config = dict(
    n_layer=12,
    activation='swiglu',
    norm_place='pre',
    tie_embeddings=True,
    init_std_qkv=0.0292,
    warmup_steps=200,
    schedule='wsd',
    decay_fraction=0.595,
    z_loss=0.0001,
    train_tokens=901300000,
    steps=13753,
    dataset='wikipedia_en',
)
Each number is 128 + 32 x the weight over its row's rms, rounded and kept within 0 to 255. Layers, rows and columns count from 0. The size above them is the row's rms in percent of the matrix's.

# layer 6 MLP down (transposed), 1088x320, rms 0.112, rows 959-973, columns 0-159
size [102 102 108 112 104 100 108 102  71 110 107 105  62  92  88]
[[130 129  96 167  99 125  37 125 137 151  85 112  89 114 119 147 127  92 153 161 160 137 152  46 117 104 113  47 107 141 137 133 187  68 123 134 136 111  91 121  95 166 157 134 167 142  95 173 130 148 149 102 107  56 116 112 143  77 107 157 176 132 182 186 107 130  83 155  86 176 155 146 141  73 149 126 180 153 122  98 140 140  94 130 189  87 126  86  95 125 135 150 145 115 122 194 197 144 169 178 128 104  63 146 140 115 136 188 146 191 146 126 144 131  57 103 164  82 136 168 207 131 130 131 128 154 136 117 126  94 127 161 148 127 149 111  88 153  69 159 119 139 123 134 149 173 121 164  92 140  88 176 163 146  92 134 116 131 150 145]
 [180 116 126 126 169 180 156 172 137 130 109 162 114 134 112  99 120  95 104 103 124 101 124 158 105 132  86 152 113 103 134 186 109 158 104 209 164 125 102 111 117 101 142 137 104  45 129 113 116  93 144 119 142 110 168 108 166  97  90 103 112 110 103 120  94 110 159 140 101  94 204 187 143 116  92 147 126 108 109 132  54 137 137 128 130 114 144 137 134  70 117  90 158 145 135 110  81  91 116 100 130 124 133 103 105 207 131 162 155 173  90  95 146 101 154 175 154 183 114  84 107 185 113 144 126 139 136 147 164  64 169 107 148 177 133 125  88 128 139  81 120 114  89 114 121 113 139  95 136 171  79 107 135 131 171 138  87 122  66 173]
 [161 116 175 147 106 138 167  75 149 151  71 124 118 118 140 108 118 106 154 140 108 107 115 157 154 147 157 151 115  98 133 156  72 103 130 145 118 157 138 128  76 165 121 129 150 155 166 133 128 141 112 123 174 145 165 132 110 131 129 147 142  80 112 122 141 134 150 215 146 127 137  79 225 143 127 165 155 112 136  94 175 133 127 109 180 152 144 143 124  43 208  69 198 113  92 131 119 124 191 123 148  83 143 118 143 129 123 135 131 135 157 180 127 136  99 126 174  53 167 218 119 148 155 122  88 142  76 160  56 139 164 131  84 118 113 123 173 158 220 164 166  92 101 161 127  94 126  93 161  99 143 150 122 208 164 128 200 117  65 141]
 [114  65 140 179 139  95 131 181 148 153 136 123 188 124 142  86 133 128  54 101 109 104 202 114 138 145 130  86  51 124 138 140 144 231 132 141 167 100 145 149 119 117 186 175 112 135 160 124 169 127  72 122 104  68 101  96 136 118 104  98 128  92 150  89 159 152 137 144 186 134 107 102 158  91 154 107 135 141 189 129 124 103 119 146 114 125 119 103  94 136 140 169 167 136  96 154 102 134 117 155 136  89 107 145 121 128 160 135 175 160  96 133 117 104 190 107 111 147  72 172 147 119 153  81  82 123 154 127  98 140 115 118 144 186 149 137  87 168 118 163 114 131 180 142 200 125 127 147 106 109 115  81 138 138  55 155 152 120  97 145]
 [128 136  84 101 119  97 104 119 176 141  69 197  74 127  93 185 143 131 142 113  68 141 133 137 158  80 109 213 173  65 129 138  73 175 126 157 121 132 141 110 159 124 158 111 129 173 114  65 153 160 169 166 184 153 132  97 102 119 152  99 171 159 178 137 174 108 106  43 155 148 176 103 113 130 133  92 130 115 168 150 107 122 126  85 147  98  86 152 125 148 115 150 124 113 136 154  88 122 143  67  57 161 103 114 113 170 147 134 121 149 140 100 123 161 147 191 138 136 117 156 144 131 117 131 128 178 138  64 104 164 200 111 134 156 157 121 153 138 126 123 159 155 110 110  89 129 244 126 162 140 157 117 174 130  86 161 190 111 140  64]
 [123 110 104 126 111 100 115 138 171  45 137 174 101 135 125 130 169  98 206 156 131 101 146 170 136  63  64 124 146 137 123  64 150 137 172 150  61 109  93 177 158 164 103 123 144 147 136 121 152 151 109  91  97  89 177 153 110  93 149 165 175 107 151 154 109  72 154  88 119 114 175 124  65 129 127 110 156 138 101 225 109  89 144 163 154 130 152 154 142 136 167 178 134 120 164 184 143 102 133 116  92 121 119 159 115 122 133  80 139 108  92 140 107 141 110 103 122 106 114 194 159 155 125 160  95 149 148 123  87 173 122  94 133 124 174 197 155 206 129 122 132 142 132  98 102 110 111 152 128 125 149 110 147  88 106 103 104 121 110 151]
 [ 58  97 123 142  76 141 122  73 108 158 101  93  57 140 208 138 154 106 111 138 187 174  68 159 122  73 134  98 138 114 130 142 144 113 112 137 140 149 110  93 112 126  93 109  87 141 139 130 117 156 115 134  84 180 107 163 134 171 104 175 101 101 172 184  90 124 120  59 110  84 125 106 137 105 188 177 121 120 126 146 143  85 142 120 104 118  94 158 122 162 162 114 101 121  89 150 189 105 110 120 157 106 142  81 150 131 117 112 116 147 162  93 136 116 150 166 137 173 144 129 133 149  81 114  83  75 155 172 113 187 106  86 114 110  88  73 150  95  86 109 115  86 136 124 116 158  69 135 171 139 110 127 151 114 162 121 155 167 111  64]
 [103 109 170 148 128 107 111 168  99 138 121 177 104  82 110 112 136 139 123 122 145 136 160 134 132 134  83 142 184 155  93 105 154  99 100 141  87 151 128 100 136 187 164  90 136 117 108 108 148  99 119 116 153  83 160 182 128 152 123 127 152 120 184 148  96 130 150 156 122 111 137 127 114 120 132 126 114 181 172  87 110 110  92 130 133 142 164  15 159 156  71  52 121 119 124 127 110 139  82 129  83 145 134 107 149 161  32 117 108 145 166 119 111 142 162  92 132 167 168 102 148 138 138 126 197 123 110 172 152 134 133 160 108 127  89 146 121 135  79 134 115 111  75 141 134 148  80 140 164 142 137 149 182 105 101 177  77  98 109 159]
 [152  93 133 136 159 161 131 108 146 159 152  82 108 146 178 112 126 121 106 114 161 119 151  90 129 107 105 150 124 213 125 169 124 124 127 157 222  70 177 119 186  85 176  98 181 178 123 130 124 102 146 137 142  83 177 116  84 138 134  56  76 129 161 153  91 155 133  98  89 156 137  98 115  91 129  84 132 125 108  50  63 133 122 164  86 131 139 144 132 107 138 177  97 108  95 145 144  85 181  99 122 122 161 104 132 152 146 180  79 100 130 164  41  71 118 127  96 131 124  78 125 121 146 185 111 150 108 149 136 119  93 154 143 173 185 138 129  77 173  95 178  90 143 131 100 152 127 145 111 131 124 154 115 117 131 143  42 126 179 171]
 [122 192 136 143 111 170 131 107 163 106 116 102 168 120  93 197 167 102 115  91 166 116  91 141 148 126 134 115 137 119 133 137 115 114 127 159 162 141 160 166 122 196 101 137  92  96 126 116 148 134 145  97 148 121  98 141 149 137 118 152 111 159 127 117 142  82 118 145 125 163 183 166 178 139 133 137 198  89 179 162 102 150 128  75 168 107 140 120 145 141 146 167 162 104 105 138 139  84 196 163 126 166  81  96 140 124 124 104 115 142 142 100 124 160 130 117  98 120 148 196 132 108 115 142 136  96 108 140 118  96 201  91  81 161 120  72 146 120 121 111 140 105  95 121  69 130 142 137  82 200 221 135 180 103 176 159 118 172 141  86]
 [ 55 151 170  88 143 161 106 164 202  82 123 128 177 193  97 100 117 123 144  86 113 137 140 173 127 130 145 109 146 125 109 148 146 138 154 189 145 182 108 123 136 161 110 122  57  64 103 136 107 133 175 124 142  93  90 125  90 119 132 104 139 150 144 109 202  45 162 191 105 133 181 119  81 167 107 128 108  91 136 111 112 167  75  48 125 123 121 133 154 162  77 154 133 135 116 112 111  81  96 162 155 197 132  87 119 165  54  73 111 108  89 107  84 141  93 114 122 171 129 148 187 133 104 170 193  91 102 121  86 139 137 147  91 147 183 216 149 142 134 104 167 136 123 130 165 144 117 127 125 117 132 115 168  91  89 103 116 150 193 112]
 [144 167 129 137 139 127 137 185 125  92 142 133 127 114 114  56  57 132 150 134 120 139 113 139 187 147 124 117  64 115  92 157 119 130  89 125 149 143 184 140 112  77  96 168 128 147 139 193 130 175  99 156 154 147 108 166 114 138 111 169 150  90  96 129 110 121 100 126 100 142  84 116 188 104 178 147 122 142 138 142  69  84 144 123  69  78 137 140 103 117 107 160 137 137 131 150 139 110  50 143 138 117 105 119 159 146 143  76  82 121 131  52  83  94 150 186 159 141  39 174 116 139 108 159 161 117  70 144 126 103 176 180 173 115  87 144 103 147 138 156 117 137 168  67 143 129 149  37 142 127 121 111 158 140 123 170  39 119 138 138]
 [108 108 134 123  84 157 147 105 121  80 106 101 146 131 154 158  62 112 139 115 105 159 135 107 210  88 132  94  96  98 132  98 107 150 114  74  79  44  81 117 175 148  79 117 116 135 147  97 181 149 129 171 134  85 139  99 144  81 106 111 162 134  78 124 115  82 195 149 142 116 130 125 146  88 120 144 143  92 167 134 131 131 129 115 146 149 182 103 118  96  80 129 151 153 142  87  70 158 118 119  89 191 109 143 120  92 102 143  96  99 130 135 187 146 190 121 137 160 177 173  79 151  88  94 111 118 130  99  72 150  83  98  94  90 144 153 119 123 134 130  94 172  86 121  70 174  94 151 112 105 138  61 161 137 185 135 111 149 142 144]
 [ 91 136 166 112 155 164 107 161 118 105 134 106 131 121 117 149 104 138 148 157 174 155 130  84  94 143 157 137 215 175  93 113 119 159 130 112 121 119 119 154 142 131 118 124 128 175 178 123  81 135 134 109 101 142 103 174  82 154 126 110 121 127 214 145  96 158 125 131 154 115 211 131 133 134 118 169 179 137  94 154 171 108  98 162 177 171 127 206 139  94 152 110 151 127 124 106 108 127 120 150  67 173 121  96 126  97 172 144 103 105 177 104  85 103  59 100 143 158 117 104 175 167  75 152  41 102 159 194 139  97  76  40 131 112 132  91 151 152 157 122 137 129 107 155 161 109 143 134 113 180 208 150 128 124 124 129 127 158 153 131]
 [192 141 106 131  77 183 125 145  90  96 175 171 140 104 145 110 126 104 146  75 164 128 122  93 127 134 147 141 168 127 145 128 133 135 150 103 192 131 103 102 171 203 119 130 201 135  75 150 190 144 113 125 116 123 111  94 104 149 138 117 106 144 140 152 123  99 107 171 132 146 160 142 133 143 142 141 184 126 106 162 160 102 105  59 115 101  94 121  60 177 129  43 139 106 114 161 133 176  93  56  99  94 154  55 130 126 133 134 110 112  76 118  63 166  45  51 127 146 140 137 102  93 103 135 140  55  96 151 128 120 198 122  95 113 135 115 144 119 148 147 138  54 171  98  74 151 137 135 123 132  94 132 110 131 199  78 133 104 114 132]]
# layer 6 MLP gate, 1088x320, rms 0.253, rows 960-973, columns 0-159
size [104 104 104 108  92 104 104  64 109 105 103  61  84  87]
[[ 97 105  63 157 155 139  90  81 104  76 106 140 168 153 116  92  93 122 132 175  88 132  16 150  91 108 152 135 147 134 126 129 186 118 132 130 144 114 124 131  99  96  95 122 126 173 127 125 120 172 132 120  99  87 126 129 151 118 136 126  70 134 110 143 128 138 157 163 136 121  97  95 148  90 188 125 116 145 133  98 108 141 147 172  64 113  99 151 114 105 115 148 137 142  76 168 143 106 164 167 165 110 190 135 101  95 172 105  75  92 210 176  92 105 119 145 125 115 107 120  93 180 162 118 173 186 140 146 114 123 112 105  91  90 151 183 112 149 132 139 134 124 191  83 130 138 133  92 118 128 128 154 145  90 141 132 103 110 133 126]
 [ 77  86 186 113 120 163 181 118 159 145  73 137 103  95 123 175 106 151  87 110 103 161 131 124 134 123 123 162 164 163 176  99 156 104 136 114  91 174 160  76 135 164 155 102 139 124 125 139 128 132 113 131 150 116 205 132 178  52 167 133 159 136  76 127 148  95 171 103 132 114  82 149 141 133 140 124 107 155 186 169 126 130 150 154 202  82 160 163 113 144 108 152  81 120 129 120 136 105  62  51 122  53 141 143  75  99 133 146 137 212 108 167 118 128  70 137 182 153 134 111 125 146 113  94 160 160 126 101 102 118  67 187 113 112 130 165 144 124 129 156 120 160 116 140 130 105 174 125 162 105 149 137  86 125  82 126 147 184  23 165]
 [155 135  81 121 160 169 135 122 158 163  96  93 109 117 112 133 154 106 170 120 138 138 107 122 123 133  79 179 186 154 121 118 110 140  81 159 102  94  65  85 165 110  95  96 158 211 110 177 110 134 138 187 109  80  89 204 138 170 133 187 143  94 133  73 149 196 117 157 133 146 147 146 145 125 110 120 184  89 125 172 113 113 165 144 166 145  73 148 159 126 118 107 119 130 146  88  67 139 183 131 138 161 137 101 158 154 134 138 107 117 103 172  81 136 104 139 135 131 163 156 131 127 168 117 134 111  97 158 112 191  96 156  78 123 130 134 160 137 119 131 146 120 153 122  63 170 118 124 127 186 102 152 110 127 161 139 111 110 136  94]
 [151 171 132 127  87 121 201 101 101  91  64 147 116 165  69 148 147 153 134 122 185  91  35 165 127 113 119 108  87  92 154 124 131  94  88 134 185 126 102  78  94 139 123 118 127  72  87 119 148 138 119 116 128 108 152 139  82 128  84 160 123 143 121 121 150  96 120 126 167 115 143 143 148 136 126 115 126 128 140 124 115 206 203 200 146 117 166  78 150 197  85  94 106 114 101 135 111  86  99 131 185 114 109 139 164 133 150 155 117 103 100 114 159 130 142  71 129 150 125 143  96 151 157 168 143 114  77 127 214  97 171 119 110  73  46 152 107  87  94 112  43 182 168 155  91 130 173 173  89 120 133 151 156 107 113 150 122 159 168 111]
 [112 112 144 155  79  80 134 119 100 132 167 111 107 130 194  53 126 154 126 101  88 113 113 126 114  84 158 174 162 123  84 141 151 107 150 124 139 135 137 113  78 140 101 140  85  83 193 154 137 172 119 100 132  97 117 187 119 163 174 149 105 202 130 103  70 203 139 130  54  82 127 105 101 113 142 164 148 142 105  88 177 185 101 148  78 180 126 107  92 125 111 116  85 115 101 145 131 138 147 150 172 116  87  71 123 112 130 138 165 139 149 205 126 110  96 170 107 150 142 152 132 107 148 148 128 135  37 187 106 163 125  97 141 136 153 105 139 122 131 128 207 115 112 142  87 153 162 107  54  97 118 115 105 132 139 131 145 122 111 132]
 [110 135 156 101  51 185 144 124 126 137 112 103 127 131 135 146 159 167  64 103 122 111 132 181 155 110  89 123 134 146 132 179 180 215  83 111 156 141 161 155 151 177 120 131 129 138 140 128 173 149 183  79 172 143  96 160 148 117 159 132 136 167 153 131 160  53  97 143 142 147 141 148 151  99 124 162 125 150 130 129 143  88 128  94 163 149 113 106 116 134  99 135 136 137 152 124 136 130 231 146 183  74 187 162 126 156 160 149 170 138 128 144 166 112  94 150 138 182 142 114 130 127 120 167  72 125  88 107 111 132  92  60 127 140 156 105 113 158 146 162 106 131 124 123 122 117  82  59 109  74 173  99 149  97 163 160 145 176 102 132]
 [132 176 178 139  98 128 127 172 167 118 107 155 122 112 105 102 167 156 177 129 154 152 123  63 143 161  52 172 123 136  86 123 115 123  95 115  81 118  85 150  95 157 111 149 126 173 124 120 122 174 157 130 100 145 141 191 182 143 146 134 160 115 177 156 110 116 158 133 113 157  92 133 174 138 132  70 150 152 105  83 152 165 100 129  60 133 122 125 113 140 179  50 146  68  92 134 177 140  98  88 189 100 114 131 184 150 129 118 129  67 136 180 145 117 144 158 104 122 135 125 150 147 164 115 103 103  81 119 149  73 102 144 103 151 129  68 104 158  89 115 132 152 214 150 131 166 159 126 142 175 140 169 167 128 117 110  67  91  85 126]
 [116 107 159  78  92 140 117 104 153 123  70  98 144 117 109 160 114  89  92 132  98 187 133  98 124 114  91 131 155  99 114  46 107 141 131 145  92 174 102 169 120 180 109 163  82 162 126 112 112 181 102 175 171 154  72  94  93  73  89 139 105  73 178 122 126 189 127 112 143  45  98 109 106  90  96 118 134 115  92 134 139  69 101 102 158 140  68 121 120 117  80 112 111 130 144 148 128 132 147 116 156 139  89 116 126 173 103 112 127 136 119 180 137  67 101  89 121 182 176 117 164 104 172  95 170 169  46 146 173  96 136 138 136 155 112 165  79 147  81 119 125 184 100 163 121 127 142 137  98 164 108 128 159  57 173 148 136  94 138 186]
 [118  96 159 181 121  97 120 142 144 106 113 122 123 111 124 130 159 131 103 142 132  53 114 109 164  93 108 168 101 151 110 129 108  98 164 124 139 140 165 213 137 143 139  97  97 140  64  60  81 140 125 120 178 155 116 100 145  74 181 151  64  97 150 152 181 108  94  67 156 190 126 113 160 124 123 122 166 121 128 103 158 109 136 127 101 118 177 139 127  72 134 100 143 158 142 137 144 185 151 102 146  82 117  88 135 110 172 145 122  93  94  66 130 142 125 155 126 183 205  69 133 131  75 120 125 151  79 182 110 151 105 134  73 153 163 122 133 132 120 170 119 150 132 131 115 102 176 164  94  91 151  75 135 174 127 145  96 141 145 138]
 [100 106 103 156 136 123  72 108  92 130 133  99 166 160 143 113  83 153  91  94 126  78 132 122 118 116 133  97 131  73  60 158 117 165 124 138 103  90 157 108  94 119 149 159 167 127 133 206 148 122 108 154 146 113 161 144 115 187 127 199  86 105 142 114  90 147  89 191 123 106 196  80 243  87 121  97 178 105 214 134 136 157 210 196 100 119 151 116 140 114 136 162 152 137 160 135 126 135 144 106 140 155 130 149 108 113 112 155 106 161 188 112 148 149 127 133 100 124  91 116 132 158 146 117  92 110 176 127 126 115  90 168 130 134  90 143 114  90  93 126 170 166 152 137 136  94 135 101 107 154 144  98 131  93 131 219 119 196 159 143]
 [ 63  63 149 109  86 177 164 143 181 149  69 145 146 129 138 115 108 120 147 105 109 224  98 108 174 124  88 143 137 110 225 164  81 154 102 136 170 140 205 142 177 103 123 108 196 125 185 133 120 124  72  88  91  91 148 130 107 179 124 114 113 117 179 141 153 151 163  48 134 173 152 153 124  85 152 148 102 172 160 157 196 109  91  83 142 110 116 136 101  88 170 174  90 102 103 165  85 167 207 118 188 130 101 121  91 133 110 125 147 117  84 165 134 126 118 120 115 158 156 101 147  79  79 137 130  98 145  93 110 114 111 143 129 112 126 106  89 112 102 105 123 155 164 110 107 100 170 156 139 130 171 161 159 136 134 186 122 202 100  74]
 [117 169 113 134  99 124 141 161 101 149 154  92 152 128 124  90 116 166 133 102 114 188 205 125 131 190 101 139 157 146 110 123  88 151 165 226 167 116 181 151 140 134 136  99 173 179 109 124  98 135 128  80 101 130 121 135 118  64 134 107 161 158 146 128 169 143 138 101 182 126 128 142 149 134 132 121  85  74 103 102 142  50 186 123 146 145  79 103 208 167 111 143  95 122  85  90 155 101 152 126 147 171 125 169  47 117 108 103 109 148 159 179 111 103 135 107 120 138 152  92 180 134  78 181  97 169 112 149 118 190 123 141 116  85 154 108 127 127 150 157 145 140  95 216 167 128 127 118  97 150  94 136  94 159 162 139 146  81 134  81]
 [192 102  98 104 116  98 118 106  82 106 126 125  87  98 131 144 190 112 114 133  69 123 136 150 169 109 168 109 134 144 173 163  87 116 138 137 155 156 164  91 165 157 151 121 159 127 130 122 204 130 109 106 109  89 127 121 114 144 100 138  83 143 128 168  87 115 147 145 109 138 145  80 161 102 152 123 161 114  78  83  97 137 149  80  88 115 153  41  73  57 165 136 109 194  92  97 153 139 137 163 109  88 123  93 150 127 137 127 115  86 119 110 204 164 160 188 122 116 164 145 122 164 155 101 146 181 107 129 109 117 180 128 149 106 137 173 138 120 156  98 163 145  88 130 122 157 175  79 149  83 120 100 137 150 107 188  97 150 100 152]
 [123  88 143  95 102 182  97 149 136 140 169 133 125  71 216 112  94 174 171 131 184  99 116 176 127 157  85 135  53 109 110 132 142  86 156 156 114 108 146 134 119 116 174 178 114 185 137 132  57 111 120 154 142 109 160 129  93 169 145 145 130 118  76 109 105 136 143 101 109 121 136  89 120 145  91 156 108 143 118 158 103  91 156  96 165 128 165 178  95  73 111 100 176 135 132  99 153 153 160  95 124  98 168 141 117 176 121 172 133 127  50 124 164 161 167 126  88 166 121 120 123 126 164  81 185 135  93 129 134 116  94  84  94 131  74 104 143 149 138  90 150 142 217 149 121 116 112  53 138 104 184 161 170 125  92 147 163 118 137 121]]
# layer 6 MLP up, 1088x320, rms 0.268, rows 960-973, columns 0-159
size [102 107 112 106  93 109  99  75 110 103 105  72  93  87]
[[146 180 132  71 140 107 122 146 121 158 104 126 139 153  90 133 130 109 123 136 106  87  76 114 105 129 172 136 146  97 171 114  77 125 112  99 135 127 138 156 117 161 132  89 116 147 139  53 128  94 153 114 132  80 200 161 117 107  70  89  88 153 155  53 137 134  96 115 177 161 122 126 164  77 183 148 106 138 146 126 140 142  92 100 187 140  96 120 126 132 119 133 115 112 105  93  73 141 130 156 199 164 132 133 206  86 148 132 154 120 103 117 120 151 131  87  89 152 149 158  92 108 110 116  88 101 143 118 149 165 162 109 120 109 118 112 164  63 128 102  82 120 150  70 132 107  98 102 136 126 107 109 120  55 118 132  72  73 102 140]
 [ 81  58  96 190 145 144 158 114 115 103 101 134 168 121  46 141 135 126 151  89  88 184 105 127 143 214 127 114 106 136  73 127 163  79 181 136  84 150 105 156 165 122 151 115 123 178 181 125  81 115 122 128  75 116 144 172 183 186 128 152 126  99 114 143 149 125 116 116 116 183 131 100 164 143 138 142 107 145 133 150 144 122 167 153  88 154 139  86  98  77 135 140 116 151 115 120 134 124 159 172 102 111 127 174  99  94 142  74  93 132 131 169 103 145 140 161 138 129 118 169 127  94 124 193  89 166  51 128 117  68 146 115 138  98 127  90 134 166 145 103 132 179 106 117 171 131 112 145 160  68 138 111 164 127 140 116 148 105 132 124]
 [140  96 135 212 142  28  82 144  81 152  82 117 153 140 138 102 129 158 127 156 110 143 191 143 134 106 140 115 100 101 104 109  93 176 122 129 140 115 143 152  87  92 196 129 104 175 177  98  93 158  86  90 165 119  99 135  90 138 111  95 223 103 130 104 128 164  84  73 192 131 102 152 132 104 131 185 146 128 147 134 167 119 119 129 122  97 135  90  85 113 139 141 108 169 111  87 101 165 134 126 120  21 161 220  86 119 166 101 156 125 163 158 155 146 101 125 105  91 115 144 152 111 147 126 145  99  95  89 111 128 143 151  62 117 130 138  71 112 155  74 146 129 129 150 161 108 119 112 128  74  91 134 135 117 131 106  98 104 133 201]
 [ 75 101  97 139 119  97  98  42  98 110 130 134 108 171 140 140  89 120 130 127 160 120 126 113 157  83 154  95 142 106 155 143  98 139 142 139  95 126 148 133 118 198 166 115 176 131 120 150 140 143 164 146 102 118 118 156  78 147 109 127 185 140 159 137 130 114 169 124  87 126 179 182 112 131 110  42  96 145 177 106 142  63 128  63  88 165 159 102 150 123 114 155  88 106  98 143 139  88 112 121 179 174 114 128  78  99  79 114 178 153 188 142  85  57 146 180  98 130 189  82 146 109 102 133  90 148 116 192 163 187 154  65 115  90 181 115 118 127 130 184 149  88 160 123 142 116 187 137 139 160 135 103 101 125 153 142 117 135 113  63]
 [144 165  82 157 159 145  65  73 147 129 107 201 144 112 127 156 142 155 105 154 164 135 129  88 121  92 146  82 130 121 175 164 157 146  86 138 113 103 145  91  60 202 157  68 118 118  34 105 151 184 149 153 164 146 140  91 105 140 115 179 176 145  97 124 167 146 113 108  59 149 152 135 114  94 118 117  97 166 132 132 136 101  94 138 172 107 154  90 157  81 106 131 138 105 116 131 153  96 121  90 179 122 117  82 154 143 147 121 145 160 107 126 103  92 161 161 184 110 128 129  86  47 133  96  43 124 111 154 112 125 130 103 153  77 124 127 121 157 175  88 160 114 111 102 153  91 100 124 122 133 122 138 137 128 117 159 164  95 164 110]
 [114 132 174 147  94 140 136 123 153 126  75 115 106 177 173 118 102  71 112 175 119 145  91 232 145 104 142  91 123  79 109  81 108 108 132 126 119  68  93  44 144 182 127 150 144  85  99 160 119  89  80  91 143 183 120 108 125 148 147 128 147 183  95 109 137 100 144 120 105 138 152 118 109 115 146 112 115  27 112  86 129 135 131  76 129 160 171 155 128 150 106 113  98 102 143  72  90 118 111 113 177 112  92  93 135 112 141  67 140 151 164 137 156 134 144 144 198 137 163 129 133  83 119 155 136 177 149 179  89 110 143 107 105 118 105 115 154 148 143 126 105 147 127 102 114 164 110 173 146  66 129 151 131 100  92 106 109 150 146 110]
 [119 105  91 165 143 130 132 129 151  93  52 154 161 153 105 142 155 103 146 115 147 118 101 117 122  99 115 104 183 110 160 152  94  71  45 114 136 123 149 112 122 128 149  97 136 130 117  86 182 149 207 135 169 132  95 151 188 181 117  87  96 169 136 153 139 128 113 171 172  98 163 121 130 145 178 112 240 141 145 144  97 183  93 138  87 144 103 146 127 177 116 164  78 144  82  93 146 185 161 105 162  93 136 101 109 160  98 114 104  98 142 181 123 142 144 164 204 162 112 129 107 154 159 137 111 101 164 159 152 149 153 152 142 175 116 148 171  81 118 115 150  90  90 146 147 119 131 161  98 158 112 125 113 129  92 175 146 120 118 163]
 [119 165 135 101  93  61 110 138 146 140  99 136 103 138  99 142 137 163 196  88 143 104 125  95 137 159 129 106 184 138 123 107 154 102  81  86 169 152 125 149 115 109 122 105 161 133 146 134 134 114  81 122 116 108 149 199 111 108 128 172 121 197  80 158 130 103 123 106 130 117  87 134 174 135 106 171 120 114 151 144 131 163 167 100 113  71 143 142  62  83 187 115 166 183 105  71 103 135 133 118  48 108 140  49 114 122 124 111 122 131 162  41 173 145 125 148 101 127 110 165 120 181 136 142 141 120 165 107 120  87 124 152 112  89 137 160  67 140 102 175  87 104 108 147 110 128 144 169 151 145 119 128 136 181  87  89 168 129 112 108]
 [109 167 164 126 142 117 118 112 246   5 147 100 139 104 141 134 122  99 101 129 138 131  73  96 152 148 121 150  90 143 154 129 119 114  94 159 157 154 107 174 119 194 111 128 104 140 123 148 149  96 152 116 127 201 113 123  64  69 144 125 148 153 107  90 120 153 145  69 157 179 183  65 136 107 139 187 159 103 147  84 125 173 120 157 150 136  97 152 152 104 171 122 130 168 184 145 130 118 180 130  84 165 188 117 132 154 123 140 123 227 165 137 159 150 140 128 170 130 154 133 156 123 166  95 123 116 156  69 127 147 120 165 126 133 103 103 112  99 115 107 102 131 142 139  66  68 156 138 143 146 204  58 177 156 143  87 108 106  90 178]
 [ 73 100  95  57 132 121  62 106 148 125 107 125  99  86 194 104 104 123  99 162 108 210 117 106 147  99 108 182 110  91 159 152 115 134  53  66 113 163 139 167 122 145  70 159 128  93 156 119 223 104 140 153 125 210 177 117 184 183 138 130  82 146 172 128  80 146 148 122 139 130 139 132 157  72 137 173 133 149 157 205  94 130 196 170 154 116 112 117  91 125  77  88 144 124 110 100  87 109 103  53 172 132 106 126 146 126  88 170 184 167 129 166 110 111 102  99 113 132 132 150 166 124 119 148 128 108  77 127 127 121 170 156  85 103 192 150 140  87 183 135  62 170 150 109 164 159 117  99  80  88  91 137 138 118 140 162  95 115  97 178]
 [177 127 138  51 116 155 207 151 161 127 114  78  96 158 137 168  88  91 154 109  87 205  73 118 190  91 175 114 146 120 185 168 113 105  80 118  96 133 196 166  65 159 159 190 134  78 114 114 155 154 137 119 186 167 124 192  90 103  75 178 171 139 163  91 106 155 105 150 122 117  98  87 112 107 117 135 125 103 113 153 183 180 119 148  72 125 193 110 118 194 144 128 143 163 178 182 160 141 128 111 176 134 150 127 131 116  99  83 165 151 131 158 112 137 107 117 139 112 114 114  60 121 110 130  95 144  78 129  88 120 135 124 114  97 178 152 145 122 163 176  95 100 138 131 184 102 127  58 203  63 116 106 123 169  91 138 130 185  77 121]
 [132 174 175 164 122  70 127 138 129 142 115  84 139 134 109 112 173 135 156 110 146 137 203 142  88 167 163 150 131 105  95 165 188 106 111 230 139 191 130 194 119 130 175 141 125  94 110 132  79  93 117 126 140 188 113 140 104 117 155 137 124 113  98  65 126 161 112  85 171 133 124 122 134 150 110 105  91 129 198 127 123 131 159 114 109 154 163 157 165 171 169 142 137 141  44 163 155 141 167 126 193 142 107 161  71 145 147 120 104 156 100 145 114 116  64 145 143  55 160  81 120 152 130  83 130 183 156 116 141 198 130 147 175  51 135 135 136 147 163 123 180  66 125 121 168 103 114 128 134 175  94 146 151  97 105 100 194 100 135 133]
 [215 170  64 169 139 104  92 164 141 167 155 120 138 149  97  95 137 106  89 158 128 130 100 133 144 104 104 123 189 133 150 127 103 132 116 143 136 140 139 126 127 123 162 129 140  93 206 151 156 106  94 102 105 105  72 180 128 123 129  92  84 168 118 114  85 118 160 165  63 147 124 151 159 101 162 112 146 145  79 125 179 119 179 136  94  98 154 177 135 142 146 129 129 174 143  95 152 111  44 144  68  78 117 149 131  99 188 148 145 113 150 117 116 111  97 158 133  76 101  55 153 137 130  99 187 160 131 145 139 149 184  76 147 124 125 167 131 126 186 141 169 118 121 176  96 105 127  95 135 104 132 124 131 122 117 168 119 174  79  86]
 [106  87 110  96 175 123 130 133 139 107 160 154 106 103  79 172 129 112 143 186  87  88 123 183 110 163  80  99 100 166 172  44 147 160 150 177 141 163 139 107 136  89 114 114 139 160 113 142 120  75 133 117  68 128 106 103  96 160  81 191 183 139 153 129 146 172 159 150 198 138  77 189 180 178 110 146 150  93 141 220  81 174 130 112  62 130  70 130 108 125 114 127 122 101 159 150  99 123 139 129 102 165 150 136 100 108 110 132 134 113 124  71 160 125 145 116 102 109 147 118 219 165 149 127 151 130  84  85 150  86 156  85 104 132 142 122 133 124 128 206 135 158 161 113 141 110 143 137 138  90 133 107 123 125 133 140 108 153 109  99]]